python train.py --num_hidden_layers=13 --head_dim=64 --hidden_act="tanh_gelu" --init_std_up=0.0165 --learning_rate=0.00295 --lr_mult_o=1.1 --beta2=0.95 --batch_tokens=65536 --dataset="wikipedia_en"
Each number is 128 + 32 x the weight over its row's rms, rounded and kept within 0 to 255. Layers, rows and columns count from 0. Numbers have three digits each. The size before them is the row's rms in percent of the matrix's.

# layer 4 MLP up, 1344x448, rms 0.109, rows 929-977, columns 56-111
102:155105165160107143087122144226142199113178112159146136129169055099162092127198092133136175107064146124162053144167148119131101121107085099160185167136201111123115098110
102:082155135154112118139151136178191132118148138094196080116239113124117132093202095125135122095120137078176113137175098097120123105128160129175111095139158122145146093153
092:083118094152149079122133097133128046082102127100143091176142171150176140090145163086103126099138078109132086146107150181160110197132119101114112142060130167149147098172
109:167050129153075103117149129102148113163103145106130191087145106135118109117082124120090132123151073082160156144082153152094096169151151151105170154141180085107095104146
102:121152108070142130129135101094126136119097165106105117190134118092146125139151096075106146131125101065158155099163148181124173102131156093175143141161089159113082118127
096:171119152102164103106096132128071164148111122158065162149140123178183159107169124079127088137204172105126057095142199162186187115142111126136173146156164107114170192102
101:115170137128147093144130138133167142111177125062120158118196102082141147194132086165169090108156112175161073124132113139144159086133125140114101124126120111180089167094
096:070095118155165169127032122160100195148072123123139072174099065160153111043144138045107089148155140119083135156073125114187176120139111075093084126104141100093136147101
098:120134120132141083089128110134118123122091150113174123105122104119057120190139109149110088139144184133100124099104123173083112097147165168047164159155151066134100139069
105:080142097120141153112095124095087094152166171093127099154109135067153156170115076111159109128130100189118102160102090129132171127100146160122116141150141115122156165129
091:128129063144139116098095093128152140083140092118150095074079164096125064138091119145138112112145105152093170167167140144141118094074159154158167168158118068113116155151
104:106158152137078140132123088157153126108160070120132150143122162088114104109092091160130112123146101115093139179107076128058146150110205108145117155109152129158088134129
096:090125118204121129173146140102129124136131139109118120157126110080129134090127146089040157133138128142101144162120137075108105066105091116186124182162154102154101084106
098:111120161120174125106127126142125145079131125076155114166139064157115142100162146125120142059138142105167092126138108153118091216129107056114166094158132209180080113125
098:152157145127108151110148106114175134137076155144167117145153131168132160103096181093145119059162116091101135206187122174141156120163130152111112150120119115074122129153
114:138130040131100141095116113092154158148156085097145125144091090141128171158090075073104166100145129158091104128037155102206130108122129181186093083095064101124177196056
101:136165105227157190097105170139124096122139076203156136190132083132084178106121090114125110144092159110104173116195149141125129136088104123099075117118121144170160122132
102:144117117168134084079123144147114056108111191083143151148132079101086168151082114074175058137122096044125144122178156109133084062146087108119161171163128119182183117149
090:152100184121079143090119195103133093141104130111180096193135162164115050192096170110085128101132126158156138175153117161125102110140130173109076124199114136129098159164
093:152126137109140133150138151119172154112074108146194172183092123067108159085100125080163138125190114084150128145120123114106087044116152088175073209061119164134150136059
095:127141187198186163122118116071121102146102105025105101122164087100183137105152097171126117184122080132163156127107120131122211144152185139101114153154132120091135053077
103:083096177152104090142121146119133127077155138166097117127162112140138110134122115154114101068156101094077054058127172145131137107104171094119092151143106140137182138090
098:108086130156099145135166107177163113075142112116176104166094153100125140163140134118183194129098133139132131101089136077144170136113122081177126165149115160076080148104
121:143118153103143162106134180151099086105128158097044162092126097111199143123103138086134126133148126103126147124106099156125133121124082168165154156091156150088186124120
100:093171120138180145111103090091118209108128104136144211146125071128070113162146140094116070099110184086147132061167177150121148120098080109098101134112117115119143096094
091:120133195094167136106104142120081103134129092078101112132091100095169086132166135133189112120125133111140088142132132105114147101111180145142141137090104137107119104122
103:155052154142157201097145118135116165084125204143155158154134116139146098104189107065116104162131142123133133103092131105176123166124112183213153161121088143135127129097
111:085137079089164160092129108105119069154126172118117122141095102112110113135217129133147168170170144092109049161119116122131175111122132082153077106165090080113144126070
101:039137074144106118073124136103152150144105116067147116167118133168081187103105106142163104123082169029164105163124160120175126111062139190112156145122184097159159160164
098:138102138153169134128125165155147132152167115120143090145144177162161117127113152151158122178102177178140118136150208136127152098131104068137089115170132114120114128071
105:100062084084035109137147080107130105101119160155161132123142112167100156142123041086114146108156147132091134184133154205107136148125128109101120081168158126097079175164
109:123118157127150089119122197096125160093078090112128146156150119104086127107129137096127099135134145131158140127194177137138109138125133179172147102149125117104146141149
104:152075147194154119184151088112165068145088159073110139151133086131159108137147127122119115113151159123149134166110137102143179160163140136192127114181150150180111116124
097:143088159106163129146131085091145125153056102160144180114157151124113145086176212147133148140126104103158165205141128140148148052102137106128174167172150126129168106091
104:136083112094135074082131158234099129103082088084087150082101095161111104108112159169147091150124141127157107145116105172129132131172134156103171093136153117090126191097
108:094138229153115172114136121095117112085178089106091139127108174126169161077205075114130124103145124137158122125102123135133076119108137134142103117117142131172109062158
102:181149093098125147116118133071138194126128146134115179134135134109137139166119108088144180121132142114134067134220136140105103153153137137074100129168135116142147170082
109:090148118133171112106126142160101053104173116086140117122155130130155101112141174127115185121144154144143110127089121118129146138104110059116111130154083101075148124130
104:128145147137089097165139089114145114126133146108124120140145112107131110102153105123136147172142133074187107172171117154149111096162185065169126140165161091074111088168
095:124121123125161190142119166107117081150089205125187163156141160145119123094060161096091116103132079107127113171126121110121168035168158168182101088121112098152107175054
103:111179205123117121163171115138165145107116106142117163111155055090106107142149157131110105099171158153157072151111197147127108106123091196202167136177138131136158146118
092:158154150135056201105096084115136144164119099127152102125141194167129115128186160159123118121063150142091106074135163183136173157115112168097171141103151117145180141109
102:116107077177166166101189140138176134098114162103103153147084132126140180150084102125108145093052117109125085150100184151040136102181135059102106116179112166052094162145
102:081118169105116159108116079091101115160159097105102162117139152147130121127163172129108086095085152088105163149065139134116161159074103212105083129138149169086113128152
098:103112157166151118160146104153132135146100185102117130068149128146170092136114129170158122120090146112120114145216129159124178127161109135114149121100106140113106142091
092:134087184164106128088151081158140066107100148131083129123136161109127122147107089103094163103064160070096151106105093127148090156136111046119114134114098096108184148137
102:110136201098083155120097105112143097100123172108148102189152115158187077030111173159155153125103105143186078148201175126146134087118159125088095119133148171102073137073
098:139096126169094138184101104131105161107102184102131075080165143136118103122092178172127100175107163053155147158130130143093152169120179118193134145088125103182133134092
111:124115113159095226123130130181142124110147078153166099116094160117156111123132085126098162123102113046115103164114114176112067168194116167096054115099084137140131148164